config = dict(
    n_kv_head=3,
    activation='squared_relu',
    norm_eps=1e-05,
    positions='rope',
    attn_scale=0.36,
    optimizer='muon_variant',
    schedule='wsd',
    decay_fraction=0.675,
    seq_len=256,
)
Each number is 500 + 40 x the weight over its row's rms, rounded and kept within 0 to 999. Layers, rows and columns count from 0. Numbers have three digits each. The size before them is the row's rms in percent of the matrix's.

# up: layer 2 MLP up, 768x192, rms 0.17, rows 486-614, columns 144-191
# down: layer 2 MLP down (transposed), 768x192, rms 0.0873, rows 486-613, columns 144-191
up486 099:482518485490515550521579552509577446517463509482538525539487534528537482496474477546482484563441555556494556474530490466443468553464584509535505
down486 101:463469501520464529466480498449459495423574534453518503505545461501465539403522493496477552477424546512503516498514564461512547549550470502465523
up487 100:471457536592440522528473497385537577554551450555511474485473446471455517483453504476509512542493539441486432528553481545529507501519543497481527
down487 104:441463437510503448476511503549536537475566494519496502530486528477532521472477538517483538534523606569498468567479444453506516474527553500511492
up488 096:544504530414509529565474465481578556451496510509453514470564457487522520493566435465476504529481533543555461459476500473461510492536495488559480
down488 100:513406530537412484472507548477471489560497394545460500520526503465550513586486485527551508504498581494474539472489522543449498466532499476519502
up489 104:458508456536529486468484508499442470470570475546497476510478519446439550472483514478497546506506482465524553530525533514491487555519480415527506
down489 107:504543532499559539576431530423494459498539521533547509414552523539475576450529468560491457503540564476553462506581499566560548513525451497464553
up490 096:505532489435551507508492511562448476468451450416484482473483431449529530480446516474520502455500497499494498499469578504491496434472557424506511
down490 103:525494486564464586529481496452467554545519496478539463440494528478492413573555493447453488493510473490474430514542423517511483512454551561505502
up491 094:495519535391462523508498590545422501446461593457443477471458468497459505580467500516471497532528439466456462582503414415525531504520530517586487
down491 104:467541546457515546468455471532483516552498572518558538446570512466446444423557532522402549455426510480525467544532515479541506544544522546435491
up492 106:487484556547492503475517469518549474556451432504461472445460497456438449500545462584464505528496504456526503482547507447483428487534445578541496
down492 095:442515516469454522487432437508535493546440471514473506491475539554421460480479516481523516516485558500494565467475537514458493517399527528525525
up493 097:510439474496523462495537559455470462488560468510527496461489520468458503433516509478473494482566570504470457518503491500388481577509453541531512
down493 087:530524524497472519461448501533495546519494535474554527526544449503487535538501554491517476444487432511511608492489554472560460435504522474414470
up494 093:489502412543497478544478522561523470498542514500503502484394508528459489499488349466492525556477488435462471497578505510518516490604467527486515
down494 098:495526467479439530492490534467503490516543492489468460538552492482458470469518546474509539426543463494546524540493497497486507530385414550570471
up495 102:538493530425556502503452551462458545494509540462445528483532502501484515466509535506490495495562431510472436530543454516491528525481490469415434
down495 101:462478517501462500560556513469483535408517584409547474458429505507451488471450545521563450467512526526443506529525473569505498438438515531592496
up496 089:522510510503473504583482490481499467528479516506467479488523551495434542433491507427491574463420545441440479475516416492479438584555573488495471
down496 092:569474449551548513515493493470517463419526515417505534435562576481494449521523534503565494499500525387471474513498486557444480525485456446500479
up497 097:491547475461436491483519473486427505542525424496490505509467489455473471498467481468466458545505490550608567484529475539476525551472554483464538
down497 103:471511515542494492523522482462556435434550497493478444520529453475478428467514441571501537426495465512524507516483448545490496467536482516421472
up498 101:431504490494473444525482432545529414508505518540502542553482459477469443499537442534468547524522525458555446494502490514479516504537508517469485
down498 091:529442506473417556474541484508532513520566414519477470492457462496414583517414554560551485491467483520503519453490473462485519474544441546516533
up499 093:475566497559466478485541493480464443457487587445532568518507492503475531470487464549504489535546451541549455501456478477596501468473549530447466
down499 092:522497482435500519476488505559483451428496479413566493464496481505459428517522458489407507508456467449526503535510521524493526460502469445549485
up500 097:559521532492419503479483480416484520518443472482496463533537545439419491582524530566510562449496501512495508494511507461473513570535549454511463
down500 099:544583455510506544525510513488386482506426518575503536556497477513569489480526589497507472496502534484526494515515495560468550441516502524552501
up501 100:498420504478514485647474546538508525494530400465468498487584530567503467522463458522521480501492472407482495536469482435517548501511472427513525
down501 093:499513494505479625441477504447495504444454494500543478484514516463517531489537553488423510454556566489503486468465503484493541471575500518474534
up502 093:442495468533600447563496559478454464515463567455483544496487465419439504446508510469547469495506565522485542466435559446474411491405499498517479
down502 084:543551516434515505561446443509589507561489524602508505412499456539508439535490505543513492522516515453506554563477465473470487498478438487430418
up503 105:494527466540469499493462521417426556541453527519425520499516492501467466504549576483535516486557551511433483483470512511461472478456500466468500
down503 100:607546518488597513513488529553494490537489520489528531512484528530462495535492464438478524478563535449547560482461535469508542469522421486464487
up504 091:550471506520526475499529505466512499445512422461456621472543541509470498558498442479550478507441507467520455532470578511509512452498505489471512
down504 089:521483543533466471564490510539530484480458407409549499444528547464496464508513421505535442499554545502425480554466503481523520502524503546532460
up505 101:475507512458486484476387517535446528482509468493561526539508487523449561491536450507549480490541472474486496463471493586479510512532472538449503
down505 101:565502490521604530500485521531544432499548586417507504461517530451433524483521533564488474494493517492483459459521476495442493537441491468543445
up506 102:519470555535456527536490538438529459493451522490511508536518508484413590484523485504472538473512567489530474527505381477490509484518538504497478
down506 098:517474485487440560494487532471436493468446530506542528485513486453546481460439473444532520486507502504558500528497493495515559486448481449469506
up507 102:533445577497514534527475445516491600444538485428565446511477482431453535457524554495446500434489500544516550392542492516463480565567532478459506
down507 096:451519529542509510514452491513500452476381536515481488489546480496484516527491487477535474405526515557458547588516603471525509499533529484538463
up508 092:515554502492469495542398535469445458475544551455531517538463530552527574452499491489516478529510463602546458562461516500471492566549473517515471
down508 088:567522473534517481463556480534483501493552420478598439490521478519516529566514554456479540517506551523552503539512509538523491489467501522515492
up509 106:535510478506526494531520529476435568452501497479464523544574502562561453506496520463512508483519549458536535502517518558461553491474494516507444
down509 106:554575451480513526561522494491499515554422565567497525476482488509575484473515489582474524559485525598509542529493463515528573452514507479464494
up510 100:511517437492454564485448473545457417401524535533475525475484508516465530527460440550516489483530434486535492497418456501472485438503509501501529
down510 103:495558531561534514459533496545460525483467441470452448553489548526466420477521437567510462532492522507502547517559481437555587508480583577516480
up511 106:531535459498449464475521496481499457546463470487488475543501607531535544400468437477536485572460535528473491516587477509487519539520536587492513
down511 107:521476537527430449504577529501507563467447448495501488511498491507442476513489543552464453515464493508513455453482471511519470488427407465534493
up512 096:461417477453548479524590509491491534530535519447455475527492514532492498525499487553577483455538544500490472584479537515517506531497500488543552
down512 102:433404539534510527488507496485471503521500509507527526508494497547470519491487543435566520542517513459535466479518489472458531535535488518482533
up513 102:510528476488491533507558530537518537503485551451544503459539449487527546463504506561578514505536539480546530421535514460517523533506513453491431
down513 097:467504470549608526471546505491542469474481465552509505532460550450498518510507521545462470451454465510449465451463520496485442545636467549444425
up514 106:477610475524471547444450471498410523471518485425473429535552461538485510450441480440483482516475428408454532398481453493550508518514465518487431
down514 098:489502460456434535565495495488452463460499470446526565525508519602516510517534507500519491498444515483569542509471495423458529506476498548504552
up515 095:513521532557501472518462426514432456468552456470492463544556486569517524504568490608525517481493518553557430588524465532505518505485485528458535
down515 100:526502493447457486501492506462532462514479544506561523449551511515553573562494469430547516491464536532536468493483467455518489482444524480468524
up516 085:525424567496565457486459503426437492461464479477559456467540475495452503487402539534485536483552489498426516544552558509465537524512507545565503
down516 104:486497477562497462473482524513523512502528526545502551462522586455512562454478564559418469504516448577489495449496406499478520488522542448511418
up517 098:440439507558555513463516476497456456522491546584483471551431523517535515506545465503522538511519560547474493439546519539471506472478574463509488
down517 092:477488493483556527562505470495533483497388599618500556520405478435497511561548464490550526493515451441473523469489485504561523513563497474501423
up518 107:501601494539483503516418472491464542558476519520471493525472496515439474519605489564481513447577530476571468526521534572481486486499563616448483
down518 108:545444511469420490526503492501493457521513550521508567535529471407502499576508453477523464474459460434402515527473505510550446590572580473513475
up519 099:449423526501452504533447546462448479510542479454478569534559480544533497599524475406459515539479480496478533478568526519500438509523500475464546
down519 100:517475489475518548489461484451562505519471423521503429492502523544498531406521529530564452565511460481484557517502478383457481499487511449529452
up520 098:531476500452463507483440544489544561486479552521549487507495443490419510522535397498546496462517520593404498537483434528552539477455496484418516
down520 099:525463424535452466534533538552488422502462513467467542473522531497498538504477574557536494495509513434565531463489514466511483489479439480545522
up521 108:543571476522516569508568457446486505466544469461471487529458547452554518463465522557486479534490515509509521436515433583524546508526524455537541
down521 112:460578530439470529516590471450519472495451544472450450448493440471538381493506449473491442534521530456429583597439452492452522465480467488441562
up522 101:488535502527512552494543526467521447417534456533478472441533523587541478478505578507530526511549483424532541482498455511515459544458476503528476
down522 108:482489557464525519493497459442536506518477525547508481383488505547553481451531536618470529517574523457457539548522481495495556426518514477483468
up523 092:558475494471542479564499502441455468533466520469576558528488483520548485511553530433448473575524472451463493479527504537560540450477537431529499
down523 097:448479496528487413435469511451486503550472513629578483500470476445546474494469527473511504476383562536480528448501574548485510500485470500454606
up524 097:495523540507491465493484559510438496500445484564534508448490534463535525493460559522556472502496500482515488519463470487553412579536518507435478
down524 100:420492510498460464497484456517453563549527453565500573527463563450490549567529572453530471511467575610463496552474479462540507486537443558523484
up525 095:595433547456451532546516464543499518474443492507518549522502472597494509472537452503547473538479524471551520501457519553491499523479540499491491
down525 105:487519526486519441506484494487474532545587530446459487508518521480484500484576513554428503508486478517464483442554499512434462521490499527560461
up526 098:495432482518515515562500473525490488521458562500492489420447518516598517465474514506537445544435467541498516472508463518508578519487465542451431
down526 095:494472461522533496474500433555484511517458535471422508497533467459521519573441528447491527527500514474451498492519466535556455525590496445546523
up527 093:470545574538477548523512536498508587488470477478520486468571472500502492458531552509465569485490531507469473490499520514480508452573426489521440
down527 091:486506483486499493448526534492548471493526513453509455524467476514574429518462566408528502610498490497421484460505541476574543481511493446491506
up528 090:464459520487480481519471446489494561508454527484432482435559494557497434539492545552515490535508512529559507531512568504502457504557467506504552
down528 096:452464519491519514532537521479435505456546476476484486517525376500523492574449434494494441520521490478481536485451504434540522447563507598542509
up529 106:471470514441453491506528423513547442410535535494527508494448473571482579575535503536515473414494522515513492452520509558501474528549457488513494
down529 106:514597498443505485455489442573565520487553523472541469447525539597494467491452574507486468450374492420481432457508558569467471478481472526510465
up530 098:493473519481548483506510510527461496591508455464450444477498459558528454515468568504493504477485508545575605485508481562484465503519510502497399
down530 102:451487502469479537429515498517495500473422489487525518522507534545539556536556498555447535515516461551504534518484481512465529490500364441525442
up531 111:433572537470474458524494504564500535501503470445460500517499494519463566471477472520475518520499500466522484493498478473499456477591455513539520
down531 106:495458507535505505440489432528499481448477478468547560498515458565442464479525517489527495515562465478521421486508541609477512475532447461460529
up532 092:464539452512440515568555528490484535483494548472457479479532420511498485509434421554503460449518487532453484517503536469571544446569507570462415
down532 095:475509496430475543457492501476493479573495515518542509452506484607460486516497513488469488502520506499548475484518453543451471564503505469504482
up533 101:523523526498577516500536501457528494537532522517495568520457499561491539484478543474412517526585415514501482428476472492489453453528482540558446
down533 106:511507495543593484476545525594469568472543581521501513497556468455551534539550463423527470496422449508495468520442433485535425470498474507507477
up534 090:428586484511419507518493432451521528474452618499533503494539514480513482586479501499423539519477507454460460550511584453508559473522552464488500
down534 098:474499531465443512578464410477534519505452521494537487439441504468543480507542545557481558495480484529433560533481487524498496445546478521543470
up535 094:476509486520519511584537416484464457504567570461493502550491463427484512468497533525466507562457437490494462544491545486476476431413472489588495
down535 092:547493541524527500644506487421514504493467505496489580522528510537495486464506458484554472455483516404484497536433499494460519581462458544502466
up536 075:474492530470509437508496500523431515477581498520526465460527515425508507466516448428438535493470537532535559519428454460489473479512553474433533
down536 083:533576503524518547547523501516574465531501543461519513493513498498548507450457521533582452528518468470461543545525552545481533487504448505532446
up537 098:490487476551504495484442551493413503512454495501505444536454483478468527531526500575438490480522526538514501460490528482536463548516550503480443
down537 098:484515484564532518478485486444471525501576489481555413481483476536511550510492538511442529491458571512484475473449574647512515536568540477477527
up538 093:425563588467513450543482460434475488506522569478555533582499443497528532506466475496508463479479530439518523544517493534552426431518534561460528
down538 091:470507442541506519497519477538415514474549472506501507469384479513488545451497534493550494480526512502554495517507505564536534503496528540566564
up539 096:510480489592504481583484469440446546550574475429497518465466458523536547541530471552452436509495527524506468477513415424535571502475559513514502
down539 099:495480541461521477542545501525476454529497508502515466516533467450490451501517447489506443540523559460534515478440502566501551609431453509568458
up540 108:470519545492632489544520517563494450512493557476505479484497551526548465467446516592535501482528522500501395547498521469513487501513478580474423
down540 103:446538416517477534518543627492436513487408509528481478427536440449487520473541497491468452537451480524508509504528530537541509546463467537488497
up541 102:577497542529469462511485497478453435519531475584434507499454501494586500530504458513533584408501549528530495565534456484487495439493454491448507
down541 102:459520490491478513633565510510457561478429568510531582516521485499549528494465465447488523528449496542486505496505549553558538545450466464463521
up542 094:489465512475431480476520457484429521421520568476459455463542488513495472567494456486578527411441469583501450455484489479476492451550519527427465
down542 100:374553572487475492465427571551475497610529482579483510433528511464471492444517525446511543503491499518497498610520454498519570573518462481504533
up543 104:479525609439440565496473473477496517457510480502424462429485494510455459506498467535501412521504481451520394472548448485507498508494523523497484
down543 108:518473540538592454505482472500488464582503493540509472444512506465529501436522440450525512531543454567496492533594425530526507575535431502470515
up544 087:511536556462507491521559485456499499488454443497545486540552467552559507532515460575539419561500566563531500474435525496472498543486542446519488
down544 095:497532526475466515501441526509515475508506520467483510527493563469485505404492553376483478505524507498526552472526482520475484473496495470480486
up545 100:495520459449508509527453493473464422544475490445514474500420510505522511385467476509502481495482503464470528470449525442472507527566442484538513
down545 097:484444498501411504499355598478508510575428502465509575495586573472535474494528482539499522514541456547527468466481473514472458545498507446483541
up546 097:480525498476409520484458538413549549547501529481446500528482505469459505577520578543468475434395472414554442479489502488483466482514546487475539
down546 104:550504523491504464467444482494511454444561492511487477559506458483425528501492552579505424520430572449471516437489560506529508530516497490451461
up547 106:524485488470520550491505512492475565571501434506548495547500528475494514513532544475477561489466523417476525546518470480464489501489507491511533
down547 100:516429457474525519535380417455468430503510504567554504480511536495465500495536496485478552491543525477548442585451578527484483463478497453506512
up548 104:540482510499531464472548489494493482527507544501486548475549450532487552476464539503480545516507501492582488436520561558476490561555556487483507
down548 102:493474487459489495490527498458509523481480484477476437447534458504537427457521525453521529496475471539537461547478563532558457477443479420498506
up549 099:470521536637459519499548475508466501537509540516483495513588513479523478529441500538469469510473396451466505449534467501427463485493476465500443
down549 096:478519471473480513405528594523514505482472452505512446448481510471486450503493583555504522444515504522565418513484531464462540544540516535502502
up550 093:443461499468510509542574463518450468491480566487442475484481529511496469483580465446447473463434403521474486456510442514480474484543544474529559
down550 100:482506585476483416475537560490533454513467561516478481455476457461491601552469462516461449448469479503523434454537466505492474531539508465494557
up551 098:498517447481489526530449479486438504542463525483463510527533477515436519490477554559525489480485504478521547460540490528552560474491455487501431
down551 103:533545503520438513489480452475515522543578406446464502420556471475538528494534520504496517504515442568470494436461477449496575546525486443457588
up552 102:487480530554462398512522510470425443526516508488471529466536503510454469492493522525428490481543480512433483513457450464549440539556399479486514
down552 104:514525449483506493501474478491514509458558448483528588521543513510555544475455543502543404533492437428586516553555513514459494621437421504499539
up553 106:487510512474521555541520555566532504481445483561469515426566463454526511514424527480491516544523507494489436506438497469520446542485497450535462
down553 109:515550532449428518562523512493478464519550508507528535495460481493462444547573459477520477465450551473478443448517429511470381532456600484450557
up554 107:510564562495490518500508504544503528533486540497486471568439465488560523497541520496426571468447553477556533568475507476517493522526508481506510
down554 106:557432493503467548487469413534444475498497475518487486485570560507488527491539490521506452493483401496549457533559520459564492504504553515511511
up555 101:513520604561507530468566487497481501482525404497506527412481618504489456493467527431479566501559522462481534494554536547517469495502526481417503
down555 097:487448503492574495454477514463536425533472484488537510515493515464490471497522556558434527485540533505516485529493530532475499480488554455545509
up556 094:548524468505564531507501424462522428485540566495457466492478497537527477495481469489480512551446544553514476536525488492438607484490471512473429
down556 091:607538478494417480499448421506584488473544547588424452511461522457496507483445471472511508502490582546470518444460529534594530517507437468451462
up557 098:524479506445480463471491581471510493516499487440404499491472514550548492504450490527527492505438506530509477529503518468485509483519501551520546
down557 097:478465492538498471526568536533488556515448435523500483494503523561419493500515503495502450509589503464471521497495593465535557504488466531551556
up558 101:451507471621510430533513519495491440494481502555484437484546551488467534555555475602495475471524476542493507506565511393540531505496491492474495
down558 098:528503553542434432508491478567524571521449490551529479487526453437579485504568517463571477517475488536512443457457539537482479473536449519484447
up559 107:549521433465494561515422509484420488457529561580497547521585478546545563532450475531436520439473514468414473464493551490574549521564454536496479
down559 108:447465468511505606555500563553522449489467556460560460514479472472477503459482493478479493522499447538533468505569464510511465473457454466521510
up560 094:500546478490474464472506522505565448530526532534543536513478510447476525601545519539570488557522482496511463526512437464468473500560466414486474
down560 102:504467536474570493463441465558488485603567550496412522472433537497497500509479441476525507550541535536541535521489410530425484445547504526507392
up561 096:562530556519531507513443509481525453531528501522484493489510486501458498520403485506525411475498500444521407507521529516486531535438528493544584
down561 099:508534478481511518466400469472544641468580500567463467532502464505479523517504486482444512501524500481502474530421533443447500459523403470520513
up562 101:528433502511518569549543544454473528560550465513496384527529504494533489542467459467503534442419384481524530465487419502547461495557483489536534
down562 099:549473490420425575511524488482488456564481499457486498546474532461482556560541555579478540477447525483517470504483499420453504478491546508512451
up563 085:570512427481564552558533523446529434575563476451497529532475463483495487477518515479495527505522524467575532525520471468534526490495475479476540
down563 095:484467475489523475544424527480451464493532475559529470487407497548533543461461455480492537503482510526471474474546512533423421510533562506477458
up564 098:428528578495494536513440539574482504447438542471516544424457447482546522477464472480501479545510505446526505515517547452523489563511543560485512
down564 090:524464475514474479535551437463462516486459529560468562482502568486468476482539470462481537432459502544411462477459516483501488500571500473490516
up565 099:504515491491507510523507446463471474506457505484503494425494471581471532444513510519541526510510540542484435476514480470459452536491594574468461
down565 097:451510506490520526528476540523475556602530452471426523527562536471471559469505479500465445468544517462614492523472490573543514479536458421523476
up566 088:538474496483475557524561483524536473545534544403580521512520507460498504500526506464498486557508522442557513470494511552483465510546453472593474
down566 095:516519531504489513490522517492447538505472504590493437580484501499534421461437479508522540525519483548434593483532498445500499504504502547459452
up567 102:498551521522507488516481529562494446481471509392466575457428476535592477495477530511500531556493455526514551558508502515422450510519521540536493
down567 098:482478511540533494513519457455512532518548501521432593431509396462509461544545474504519440422490489562457511503464452477484457491393471471497539
up568 103:535536504490501510522477438501475511512431502537494510479468571515509442515507469554597543507550533506534453505444485464521513527472517449473486
down568 097:507505507540515512489458492511444501462490529495449444515527516530426447390526499505449474481532451547524471426561511485550503508494395482565447
up569 092:545463508472542494539484480521416502464469426507483472486482470487461467460495429538541466542492536528443503505478525465469485541527460505426489
down569 095:489517448540510474536519498442531517454596555486501457425492521435517439430518528474407485466451531578498505483484518517500545463469544458535501
up570 098:416493533569572482514509530466500475543476550509446497503507510496561528462530483480428534487467493508481504441486459488466511436481556532449579
down570 100:425487462459540475537460427444506520579449498524537588519502591475508459526461553564521511467454497564490523521434441514509480522488524506555498
up571 098:527469471480558552461490501452520494472436497448540490474534515539524486583499472563460544571520521515519443554566506523493503533472531494467507
down571 105:419570489439511524515504485455496524498436488486580500568533484530548532539591473450441495509539472519519434444510574520482509458494503496532501
up572 092:479487435497523476551528483446468465549555413550513535516503457478504525520589402509532454504473464485533476484482411599420538499487518511509510
down572 089:524542498520461507579475542552454461505550491496571537451500455531465462511551374420517509509560579484520521411550534527459502520506496543478402
up573 097:483478484528471544473515455489520552466515579471445482558452560463483474422433465530479503466471479547473463483517468494482493549539476468582522
down573 093:485460527565475438515529529469519519528536465459516534485440472474477458453472446510493510513504551456572541545480566460485497435469515453545460
up574 090:487499423476515500473500485520512530500467445488462497427483498499522478542554494547463552494509501477454502518505513493446526451605525472477487
down574 096:541529531491473562511498465435564404494531482503464486534494458450544502546523478462482486491453602531510533580505472431502472478510512415477510
up575 101:444432482484437452597435452535550476596474450553501578503486500479443492481493461480486481470517491506485483524469463515476496504488512507455454
down575 111:488476460461478517527548469568544535491478451441582556489510527479508533468490513489520506469540432465410471486509475540479475420503450505530457
up576 108:457502557579446567486507423558449552480458534473501500517472494443555481533427535386472491510490489491453433426457506509490488517444482494593524
down576 098:508502538492495557499453485470466551598492486474529502451482482516463499462526440432480525497502445466538507408552434496555520467526420426502506
up577 091:522485491515521536511550470526528526462616523472536482529485544542492460458589486488515538583462526498532535560470507506458509527476419446501558
down577 092:510439486503552419485523557477506505533550513522477490545513544531534484453506490506480501478563542475504427483518490521585484520419492488537502
up578 103:458414527548535506492531463465418582471488500566557549496550493541475595495444522486493528462462516496464459470509517536451470547487574513524511
down578 106:416550482508511486461455548614507504490530494488512468472458498422514496544524458575531503446472613476494524519425552541486437504461462463478502
up579 099:514442520484522490569479481500541515442520536487495406545485461566523422566497465405523563465581587467564504494476482518583530553528478566512467
down579 101:513545461496458500469556494499494534541449474505530501499548536555522527495515448444499468484520522457512490539470492531504484469518490488430502
up580 104:580483525506496523535440548558500504496540451462493487427516470512546538503516526496475516520467514465498529524471510455429542490459456493572494
down580 108:455463490488498510510531460471516571497469483518463530458532440454521469470546479437475560459446512560367543450438504549447519518510460541564525
up581 111:492513513556547568479584516517561545462500523487501520492503533486464535501447503586510528570475471502482532552435515536522505497511522522536449
down581 095:537521476494493494431461480500503405491457515538471574576489451553504454524487460560498491554511460506571552514606534503534517467529511503523549
up582 102:540479475478499524482476495538495485531501537449471524530482533459546477502482533535532540581515491504587519474517468474494456469523407543460505
down582 108:487559475485447485494419533508504595484539488498503520553487574563407619426450560539580472547536564554461452474519481497514520522495479520512468
up583 105:543501588513499446500485502515497518486546482455531547516539599465475543437529403518535561490469451576511492453594565416460493462505492509494511
down583 098:521524532484510516524556479507460501522554427498523494483506538535512464419468435536547569522533558503458499500553400474480467567491449498603488
up584 103:483545507518498505543524510437534440497485442520477481472515521565555482568482593485522499507539510438430453508521490561514575615505486528490449
down584 097:526550549438517502615461492489459535526544457467465513552494572533564540502516485515562467450532554530428513479451523554588456501471483527492476
up585 100:424492534518464506518501513449484539491497519416532485522517532516461555589415505488530498476525522516485468514568507454502412459560496411507557
down585 105:477521420474445533514534579504511512502495472528500438591473439517463616479552525539467451505479476493459538536545500512542486546438583485445519
up586 100:556505565492536449527514513450443475489518476483533495530477538494523447444535469480491539500486497495476577515593481553476567478532463536486506
down586 095:487435494539470445404525484486501540547585507543529493478462508532528499506481523444433546487525529515479517522503500484547480460524509581568519
up587 099:499540522529525508560516351509480573533563553585566483501540511454565558474443504489453520487559506466487514524537463537433542494479533531490489
down587 093:529438486482493508558480476470443525454484507426508503558503500492448545495507475435477482474431506563606529514526518557586505479483508456562538
up588 111:573483489466482460549492529445526531465505583526441492507512486522492494535510528446520460458601496466477465548485470512490398515543427535540508
down588 110:595527515481467481527490543522528539490503534472553565505540471514509500562478464496492477427529501523457472520464534511487451495505419550411539
up589 099:486447526581501546461508462509501572481408449508497488471550494487528526514557536488459529498540402530506506496536524535571488444520472504513399
down589 107:484540553427498512503508458506512459505489526476479458528500468452527470490416500433518523460529519440585478503486477478550391493438491601426500
up590 107:507457434448474468513497456516478430595547469375570534548590528507484504511556500558490503490534556483519539496452455442539457510472513505534485
down590 101:514353478513471532491481484554482509467488509522550489531473419504520532582455490492412519540483457456471443503474543546527544502541548490535495
up591 103:534529464504472508500505522483439488542497584455492585471458519530555517473519454517526558439488536462413573517467508498493534446501477468467521
down591 101:529491606534504486463494447488542518493482549401572474500531491494495482453453483479485532482495430505501481523527538466457534452450520452558492
up592 111:468521493563521513481501459535497497490465477525529475461589503542509451493534470529542490470523524458540457535453489471479560456488535507419442
down592 102:538538517458537493467477510446516474547466494490499523448546522433470513517525488538560552490470389563474451425460552563431523384522543516514510
up593 099:504477478525488489547591579529470500459518544503506506446550544485455459468473535452528449424522531508461472546487530435489479548423416541502486
down593 100:517541429535510544526511514454550563571419489519496442461441425483520532501481528516490486482454497546466486472438474533470492484527497516484465
up594 113:491506528444478477567585474481460543485504465490468478505437440489540580519480536500451526471518549439566448437488527467493479429502477451554458
down594 114:544480481439549504501479424524500505529524466515549598489507454449489510548478567456563573510479442454533453470501477520499521504450522482531506
up595 082:492480493497503458457608475492544519520473371503505511532511544487523486473445527509491560547521446478491413479504456472431561518487579410544511
down595 089:490430548504436525462522454492437445535447472488482504423448450486568506454484493461470468534462478532484433483520475491490507501468474507399521
up596 113:546541469498533473516431497503498425520431509565532541602455431507500485451506549517514535478508501529489477489608461519577452508549482509486496
down596 111:484463529468518538465491493521532600446419535492463534474483548498436490503494499509583557484469471552483566470417537497523479507562508478441595
up597 100:519589478509532509494494537463542444528599495559506507489486472469526512556621502503521495479549403547479434509470501448506505468508436524442457
down597 096:483496487532493467492492530504502523407524500502524492555468463503438516466529534482490487440469519500453512487522509487512512446403447520510564
up598 099:464479511564557498501489508449426466443445493563506440483471487542527436477517513468462563498415430503577515483561520530517475551561423497474515
down598 104:417510490471549530500477483533495502519505471450449524492495567519443505464509517521549537476487518551454486501499510533559548497467471435488487
up599 106:506474530468475482560513453500504544547429432451426509466439433533552489499573555504497516500497510519530478533475442565461545436510444489500561
down599 106:503387438532530482440522554460505520535427492473483485535473500483526516525450442476490445422500549551496514454481454458474453482548509445524548
up600 105:494472461515408495470524448453481482477466574424460477522509425466477506451521466513535463492552408507523485499522500509450506507493497510522546
down600 097:473482456542458530473508522461499561450478498480524464495512454494584584482461565474536443535450414504512558430459495489500524531477585497539509
up601 106:457455517513546543526551512478470497510491536503499428517464452498468493495599450501479522580488489561517450540523518503427484516584491531471525
down601 104:476539504563468438446471536428518465471486535468573546558447516491521527467524497441551461553593474550526527505472458552476448398522586508574521
up602 109:487500501469552450521532493513503472547551520402469464459550445485488469489500451529507489558556448524522465449559497503506552552515471532542519
down602 111:572476474549521499498520476495482524508511495535529442523467472519533551534540455521554523511491490546468528519518467561457472555490491484506460
up603 099:484527560504529486468504528529449471568448492501540477475518520568551555558509439499560534495516475463481494484538470510480510559528458453537539
down603 094:504539489476479497545465563514574525500445455559538557535458514505523514515474518517485490450490509526490507452525437475527536493528501512477510
up604 100:477565503478466477439559513566471442484530456449490468515510583517507516527550541563564529520540597488490489561559525524510475428470510450522484
down604 101:460451496491517512516492502522529490539482422491531561526463423477572452490424473527412478538549535446500339493494447465530519455473619495507546
up605 087:436551501567460581506510490546522522463495491536533514497531474468536592521451471483589512575459442420495467527531512525478507476496490479520538
down605 095:466565516532448522467414504475550512509498529557467503451475469553517501459558561523522481445502476495451546511517455463547443542460509501428554
up606 090:533437435481477512570510469511508527571506490559477547534443579509466473483448533487447502399481497534498480497482483518481504499438518533484570
down606 088:464489546496495458520471515468567494513591462509479447503427535483508511453577501500481486494503500465455477508544510566494557503536474548525558
up607 096:529503480548448516542477539509519452499487513505535524525429481530538505532546500488485594500447520431510527432449501450433545459469514482539492
down607 104:487550527464538485436467528469494473503482409480441466551462610476505515524461530491510470526561472521504542535538414475444478540488455437566520
up608 090:410495493502485472541488472408462537527479530447537480457457493546439567500473481508558495526461480469572523457493571483398530494477516418448531
down608 097:431484538535555470499549507509458553485439480543542545521512464458509526503475513488484490538514445487468567503486452468479528518521514512418497
up609 111:499554573463551498497481558508462501461561516484441553475487493490551479521501492494546566530446517470524462471577586544519489545441555483584482
down609 105:505559495532495555459506521470484473504553487443500509450471577412429489501476474450454582555477526505586481497559518501545537496469511458475598
up610 101:556565538546444494520474596517390526574538576489435473485524436491546526520500526508512477540555563544525577530483525542460508531507487560565508
down610 100:535485543504511594512543519539549460507507438512522536404536447406536501510575475500541598557531490478570535463543560512452499533483508471445461
up611 097:483446505487443510470500482430478424525480490526508455477526464564467493450576530472516448501526468490530562524494475464502493523527550490450489
down611 099:492558485477498481554491498412490510431498495406525473498517509513373521469480490509508469562507531390465501533579577500497435497417487507515483
up612 109:471445519528530467497563504486509447512528556492468509485571519543427494501558519438503524454476446501489535522574526522467545463529491540501512
down612 099:474511528468459508468531437455460433475473466556482507456468545423515452519574531516470571498477508534488517500462508610458470518499428463494504
up613 100:441594519555488528486547513479461428511563551434482538485549508474486481483473501490516542494465498435464476481575483554492504513482531535584441
down613 106:435479528548536527493504470530565522486449442516422515521441556517424504446499492472514498511531493457459457516560547467574463465533485534481514
up614 103:532526491444459457502502546508557537489501376483474493507456534465574487568415497395551516455489495499550514531534475467472530513505475468537548